config.yaml
n_layer: 13
d_model: 384
n_head: 4
n_kv_head: 4
head_dim: 64
d_mlp: 1536
vocab_size: 8040
activation: "gelu"
norm: "layernorm"
norm_place: "pre"
norm_eps: 1e-05
positions: "learned"
qk_norm: true
attn_scale: 0.125
bias: "none"
tie_embeddings: true
parallel_block: true
init: "normal"
init_std_qkv: 0.0211
init_std_o: 0.00413
init_std_up: 0.0211
init_std_down: 0.00413
optimizer: "soap_variant"
lr: 0.00359
beta1: 0.95
beta2: 0.95
weight_decay: 0.037
lr_head: 0.00528
grad_clip: 1.0
warmup_steps: 116
schedule: "wsd"
decay_fraction: 0.567
decay_shape: "linear"
final_lr_fraction: 0.0
batch_tokens: [131072, 262144, 524288]
seq_len: 768
doc_mask: true
train_tokens: 1010000000
steps: 3997
dataset: "wikipedia_en"
Each number is 50 + 12 x the weight over its row's rms, rounded and kept within 0 to 99. Layers, rows and columns count from 0. The size before them is the row's rms in percent of the matrix's.

# up: layer 5 MLP up, 1536x384, rms 0.204, rows 1431-1447, columns 0-95
# down: layer 5 MLP down (transposed), 1536x384, rms 0.193, rows 1431-1446, columns 0-95
up1431 103:38 43 40 47 46 23 55 40 49 33 63 57 51 48 48 79 48 70 52 71 56 56 64 40 67 62 52 35 46 30 68 45 36 50 70 58 65 65 47 33 37 53 41 48 41 53 51 53 78 58 54 52 45 50 60 78 61 43 34 45 45 45 50 47 62 47 26 43 42 55 64 82 59 43 58 36 40 48 58 54 45 56 60 55 53 62 49 60 35 55 29 39 41 71 38 35
down1431 102:62 34 46 41 44 52 54 61 63 48 10 51 45 61 59 39 44 41 36 49 55 55 59 56 49 53 40 41 31 46 60 61 34 59 69 55 69 50 58 54 63 42 44 42 64 55 32 54 59 47 59 46 56 55 52 35 49 53 58 61 29 55 54 46 40 61 46 53 31 60 51 65 65 43 41 51 61 44 59 62 82 40 43 27 58 44 70 59 48 56 40 29 76 54 50 61
up1432 094:56 65 56 33 31 57 50 50 41 50 49 39 55 45 59 42 58 38 41 53 49 32 59 56 57 56 46 46 42 53 42 54 37 43 48 39 66 43 44 80 63 55 29 51 48 55 59 41 60 45 47 33 54 53 56 70 51 52 61 51 47 45 51 62 47 43 44 50 42 78 35 58 33 41 46 60 54 55 69 78 52 43 44 65 63 71 49 51 64 45 46 62 41 49 50 54
down1432 083:54 55 51 69 45 54 56 59 54 41 62 52 41 68 58 61 40 49 51 62 26 67 54 42 24 47 40 48 44 72 64 22 53 55 54 50 49 58 52 43 34 59 31 37 69 39 44 42 42 54 90 74 68 36 45 38 76 76 44 53 52 75 43 45 56 61 59 69 51 53 48 36 66 47 45 52 52 37 40 40 46 45 47 45 44 52 46 50 56 47 58 51 33 56 47 37
up1433 096:42 43 62 45 41 43 32 42 42 54 55 42 52 71 53 37 46 54 31 38 32 49 49 48 51 46 59 41 39 62 39 58 47 55 44 47 61 53 56 41 57 51 59 37 57 43 62 53 32 53 46 28 49 40 37 36 54 37 35 54 47 64 35 52 36 56 34 56 48 52 85 35 54 60 54 62 58 46 80 57 60 49 47 57 50 38 46 38 38 43 48 54 55 25 40 63
down1433 088:61 29 37 60 34 58 59 32 65 49 54 61 32 42 56 50 37 41 43 49 50 50 50 71 65 52 29 41 75 63 65 37 38 43 60 39 45 57 45 63 50 60 59 57 72 37 54 52 58 34 43 51 56 59 52 42 56 54 29 28 52 55 50 52 55 47 43 57 48 60 56 44 63 48 45 62 46 49 45 54 31 54 45 45 44 58 57 47 35 45 32 56 40 42 63 44
up1434 109:62 58 60 51 61 44 63 55 42 61 48 58 51 46 46 45 65 56 43 58 36 57 63 61 30 65 51 10 52 40 44 39 38 42 51 61 38 57 55 52 35 43 45 27 52 42 63 49 51 41 49 46 54 61 31 42 26 71 71 54 55 54 34 38 41 52 64 40 40 37 57 64 55 60 55 70 59 43 54 56 68 50 38 46 34 25 71 43 56 43 34 59 33 37 72 37
down1434 107:51 50 43 56 58 43 55 63 42 46 51 73 69 52 52 58 62 54 68 40 69 45 66 57 46 27 42 41 52 63 65 45 41 33 67 36 52 49 39 46 71 42 63 69 42 57 58 44 55 43 66 61 43 62 64 69 57 31 60 68 38 54 67 44 27 56 68 47 58 54 48 47 65 72 43 60 60 48 41 37 51 51 42 38 66 56 45 46 28 62 64 61 45 49 42 35
up1435 095:67 53 47 37 75 44 60 26 37 48 51 55 41 60 71 63 43 47 65 35 55 73 56 55 44 52 41 41 53 48 56 57 64 53 47 48 64 43 64 34 57 51 48 53 46 49 44 45 33 43 50 43 42 44 57 51 50 44 47 67 45 54 61 51 59 57 42 65 56 62 58 56 54 42 42 37 52 59 37 45 62 35 36 31 68 54 41 71 49 62 39 42 55 71 36 69
down1435 098:49 26 37 52 40 42 32 70 44 60 49 40 46 40 77 47 55 26 20 82 34 45 44 53 70 57 60 53 40 42 52 64 58 42 52 59 48 60 51 63 61 38 46 63 43 57 35 46 60 54 28 55 55 60 66 50 38 41 56 43 36 36 38 70 45 61 53 58 28 50 43 62 54 42 33 53 37 58 60 60 38 60 53 44 50 44 56 33 42 50 36 47 31 30 57 66
up1436 095:43 55 60 78 71 25 47 45 54 50 37 42 25 55 63 55 54 41 47 51 52 63 47 40 54 55 39 75 44 65 38 62 60 67 27 46 45 40 51 54 31 60 28 36 41 51 50 67 44 36 55 62 64 51 36 54 37 49 52 37 26 59 53 40 50 50 32 40 61 61 40 70 45 48 49 34 50 24 42 49 45 59 47 73 51 61 73 57 44 29 60 56 34 31 54 43
down1436 095:63 31 82 62 67 27 43 24 46 41 44 67 64 54 41 57 43 67 67 53 50 53 59 50 46 33 49 48 54 53 53 54 61 74 63 36 62 55 69 53 54 58 63 56 40 55 40 53 80 49 40 36 69 42 58 37 63 57 61 41 84 41 60 59 52 53 52 67 25 51 51 56 45 56 44 56 25 35 63 46 48 54 61 52 38 41 50 30 59 69 31 44 46 35 47 59
up1437 078:59 74 53 42 73 58 53 52 58 32 47 31 43 52 35 52 44 46 46 50 38 45 16 46 62 40 41 48 38 38 84 37 56 51 45 38 50 60 50 68 43 56 45 35 58 52 66 42 36 37 44 67 45 51 60 64 22 52 77 62 38 52 55 59 67 55 57 46 57 56 57 54 56 57 59 51 53 58 28 34 56 67 40 52 60 68 33 36 64 51 45 46 58 52 56 53
down1437 085:53 61 57 65 42 35 51 39 45 20 32 68 61 75 76 40 43 34 40 34 31 69 62 38 43 21 46 56 42 91 39 37 41 42 46 47 64 67 43 40 52 35 48 55 51 67 33 75 49 43 48 60 51 51 36 35 67 56 59 74 34 75 61 56 63 50 54 57 62 38 48 52 52 48 40 45 40 47 32 54 33 50 61 41 65 45 48 52 62 50 45 57 33 53 58 58
up1438 105:78 46 62 54 43 42 52 76 41 49 44 42 78 42 61 74 69 49 74 49 37 48 43 24 45 53 75 53 76 48 45 37 55 72 49 49 51 58 54 38 53 41 54 71 45 56 46 56 41 59 63 40 36 28 61 41 39 61 56 36 27 41 58 64 59 53 29 59 57 51 48 61 67 46 43 46 54 56 62 63 58 42 48 58 37 68 62 54 54 61 49 33 43 53 68 28
down1438 103:49 53 42 61 47 42 33 55 45 48 49 55 20 53 32 51 56 22 56 62 60 39 43 55 56 30 72 42 64 66 63 52 62 42 53 68 59 39 57 42 48 57 76 64 46 45 61 45 40 64 54 24 50 26 52 51 47 61 54 54 44 44 38 54 54 40 71 82 81 50 55 69 38 38 42 44 44 58 52 39 40 62 34 41 47 67 61 71 57 37 25 52 58 45 43 24
up1439 095:48 32 55 63 13 83 37 63 72 73 27 44 68 60 54 53 50 57 50 69 42 30 36 52 51 52 43 57 29 61 48 60 45 41 27 59 49 46 40 43 49 62 48 49 50 51 57 60 48 42 49 33 45 54 59 34 59 32 49 64 56 46 53 39 49 58 41 50 64 59 70 48 54 62 18 56 52 43 53 54 54 57 45 45 45 54 48 43 65 51 62 47 75 61 51 65
down1439 094:55 58 27 42 59 43 44 55 40 68 45 45 33 50 62 71 40 59 55 53 46 61 57 71 57 77 49 47 58 38 46 49 38 50 58 53 65 34 47 58 25 36 43 32 55 45 40 63 52 34 44 36 57 30 51 52 53 39 59 70 56 59 46 40 66 62 27 56 42 56 69 57 40 41 63 62 58 52 54 65 45 67 67 67 46 72 70 43 45 67 55 30 27 67 44 54
up1440 102:64 48 47 62 40 54 55 36 48 51 38 39 25 37 59 61 37 54 60 53 71 50 48 49 56 72 44 53 48 70 64 62 41 38 46 43 62 78 61 68 47 44 62 37 47 51 64 48 46 39 45 20 40 49 56 43 69 56 52 43 52 33 56 63 44 53 42 48 21 44 45 65 66 29 47 56 65 37 69 45 34 28 62 48 44 55 54 70 47 38 43 40 68 44 47 74
down1440 096:52 49 44 59 43 40 62 40 51 49 46 21 47 29 60 47 64 55 34 45 56 58 48 30 56 57 57 58 55 66 30 51 50 41 75 45 49 54 44 40 54 43 60 42 41 60 42 38 45 52 46 54 32 60 55 59 72 48 60 54 40 35 44 72 64 67 71 40 52 53 68 37 68 37 59 51 18 33 36 43 43 29 49 48 39 41 42 51 42 44 55 38 36 40 38 37
up1441 101:37 54 45 56 44 32 45 56 41 21 49 35 74 46 49 44 33 43 69 42 49 24 60 50 39 30 59 69 62 58 50 38 53 46 50 47 49 47 52 47 67 36 60 68 58 20 33 54 57 52 44 52 47 42 50 58 38 50 50 41 69 50 63 50 63 57 46 37 40 52 41 42 48 52 62 53 56 23 52 51 66 31 23 56 53 51 74 64 53 37 70 50 59 68 46 44
down1441 105:29 92 67 46 56 37 48 61 39 59 39 53 65 42 42 74 46 55 52 50 52 34 58 64 56 39 57 32 51 48 27 62 60 52 44 41 64 47 43 46 31 74 40 51 53 64 39 59 70 74 41 64 55 53 64 57 45 52 44 37 45 47 50 62 56 54 49 52 59 24 47 62 56 42 53 62 59 51 40 33 46 44 47 57 46 29 44 69 71 53 52 65 40 59 66 52
up1442 105:47 57 49 34 23 52 58 66 70 48 61 64 40 51 52 56 51 56 67 64 31 35 40 66 43 58 71 53 51 33 41 52 45 64 52 68 42 62 48 46 55 57 44 53 56 45 47 51 54 29 49 50 45 58 57 68 38 48 60 33 66 45 60 35 48 42 61 39 64 58 48 38 62 60 25 16 58 40 49 59 46 40 64 38 59 30 44 53 41 52 60 53 56 36 72 27
down1442 097:34 66 36 44 51 51 29 58 53 57 45 23 53 59 48 62 41 53 74 54 51 52 74 28 68 52 76 47 58 58 54 43 63 61 60 38 38 70 55 28 50 15 65 43 46 54 58 36 67 60 47 55 30 57 34 50 48 46 58 47 55 63 33 42 39 43 38 46 59 45 30 51 63 64 49 41 54 34 69 60 74 44 65 33 59 34 53 34 71 41 49 34 49 35 47 52
up1443 096:54 39 38 57 47 68 55 31 40 41 40 31 37 45 56 43 30 51 58 49 40 67 60 41 45 39 49 55 46 45 45 68 50 70 45 60 46 47 53 50 47 59 66 34 72 53 47 60 76 38 47 66 31 68 71 48 62 42 65 58 39 66 47 58 45 71 61 42 34 65 57 51 40 55 39 47 77 58 41 51 56 71 48 55 69 53 67 47 40 48 64 65 64 78 50 75
down1443 091:52 62 31 51 66 44 56 59 31 60 27 53 51 43 58 45 55 42 71 52 55 58 52 45 12 46 13 47 48 69 60 37 53 68 45 44 33 59 49 61 61 48 31 54 68 62 44 54 27 51 37 60 57 62 71 39 70 59 54 42 46 59 64 49 33 64 52 53 52 68 51 59 47 26 60 54 62 48 23 57 39 43 61 60 57 53 47 29 53 35 66 66 70 35 42 39
up1444 087:52 56 48 64 54 46 52 33 43 48 47 51 59 54 11 61 35 28 35 50 48 86 76 39 38 29 58 27 46 32 31 53 33 38 35 34 53 47 23 56 38 53 51 56 47 52 44 53 51 62 48 50 49 53 67 52 62 41 42 48 58 55 66 40 60 54 62 57 37 55 41 47 34 59 64 17 46 51 55 35 39 60 46 44 64 27 45 22 77 47 61 53 82 40 46 47
down1444 088:28 40 58 56 44 36 68 53 73 38 29 46 47 43 70 56 50 38 41 74 61 51 47 65 59 54 58 58 38 63 61 72 40 60 54 43 58 50 64 57 65 55 38 48 42 60 53 57 47 56 36 77 57 56 39 35 55 49 44 58 22 61 49 57 44 28 34 49 41 36 27 50 45 56 38 63 35 35 38 61 57 36 31 42 38 69 39 38 34 38 50 60 41 55 68 61
up1445 099:62 70 65 43 46 41 77 35 63 47 36 42 62 59 51 53 54 40 30 51 46 65 59 48 27 27 64 49 52 37 50 55 71 31 41 44 33 56 54 56 47 45 50 29 67 32 51 63 61 35 69 59 66 54 49 46 54 62 58 59 54 56 59 22 80 64 46 29 61 56 55 67 31 59 48 56 54 35 72 50 42 59 49 69 50 63 52 53 66 41 43 59 43 48 52 58
down1445 107:53 38 47 35 71 32 29 58 42 44 58 40 55 46 65 44 60 53 43 61 68 32 42 63 43 68 42 43 47 45 85 54 49 53 66 47 69 31 53 57 60 40 53 47 63 47 36 56 55 38 45 59 57 47 50 40 39 47 57 49 43 36 67 62 51 53 57 50 75 54 67 55 67 62 44 55 52 52 40 59 41 56 43 64 36 54 45 35 51 54 41 34 52 60 34 42
up1446 093:50 40 43 67 42 26 32 50 46 65 41 87 45 80 57 46 35 72 33 41 41 58 38 51 36 46 55 68 49 67 41 41 50 47 67 56 38 35 56 33 48 35 43 42 59 58 51 41 46 39 56 50 58 57 69 61 46 49 25 22 45 45 46 41 62 41 63 75 37 40 43 42 39 52 40 55 54 55 65 39 43 39 38 48 72 29 43 37 57 59 37 60 59 35 39 51
down1446 099:55 51 48 48 41 44 72 46 43 64 44 54 61 60 40 73 46 19 37 28 23 61 62 55 65 65 34 53 50 56 54 66 61 43 47 36 47 56 43 15 47 47 58 51 70 54 52 48 42 55 46 46 64 51 68 59 39 73 41 70 52 68 44 51 32 27 52 39 63 46 55 53 31 59 56 49 49 48 51 57 46 27 48 91 43 68 55 47 41 47 60 50 55 63 56 62
up1447 093:54 63 41 49 48 28 35 51 48 71 70 46 56 91 62 30 56 45 63 62 47 43 54 65 56 59 42 39 60 68 54 46 49 17 55 41 53 75 64 51 48 59 65 69 59 56 55 64 44 45 42 65 43 41 53 59 47 53 71 39 62 53 52 51 49 26 33 39 57 69 48 30 52 55 53 59 62 74 45 68 27 29 62 46 40 83 51 65 48 47 54 69 32 38 63 44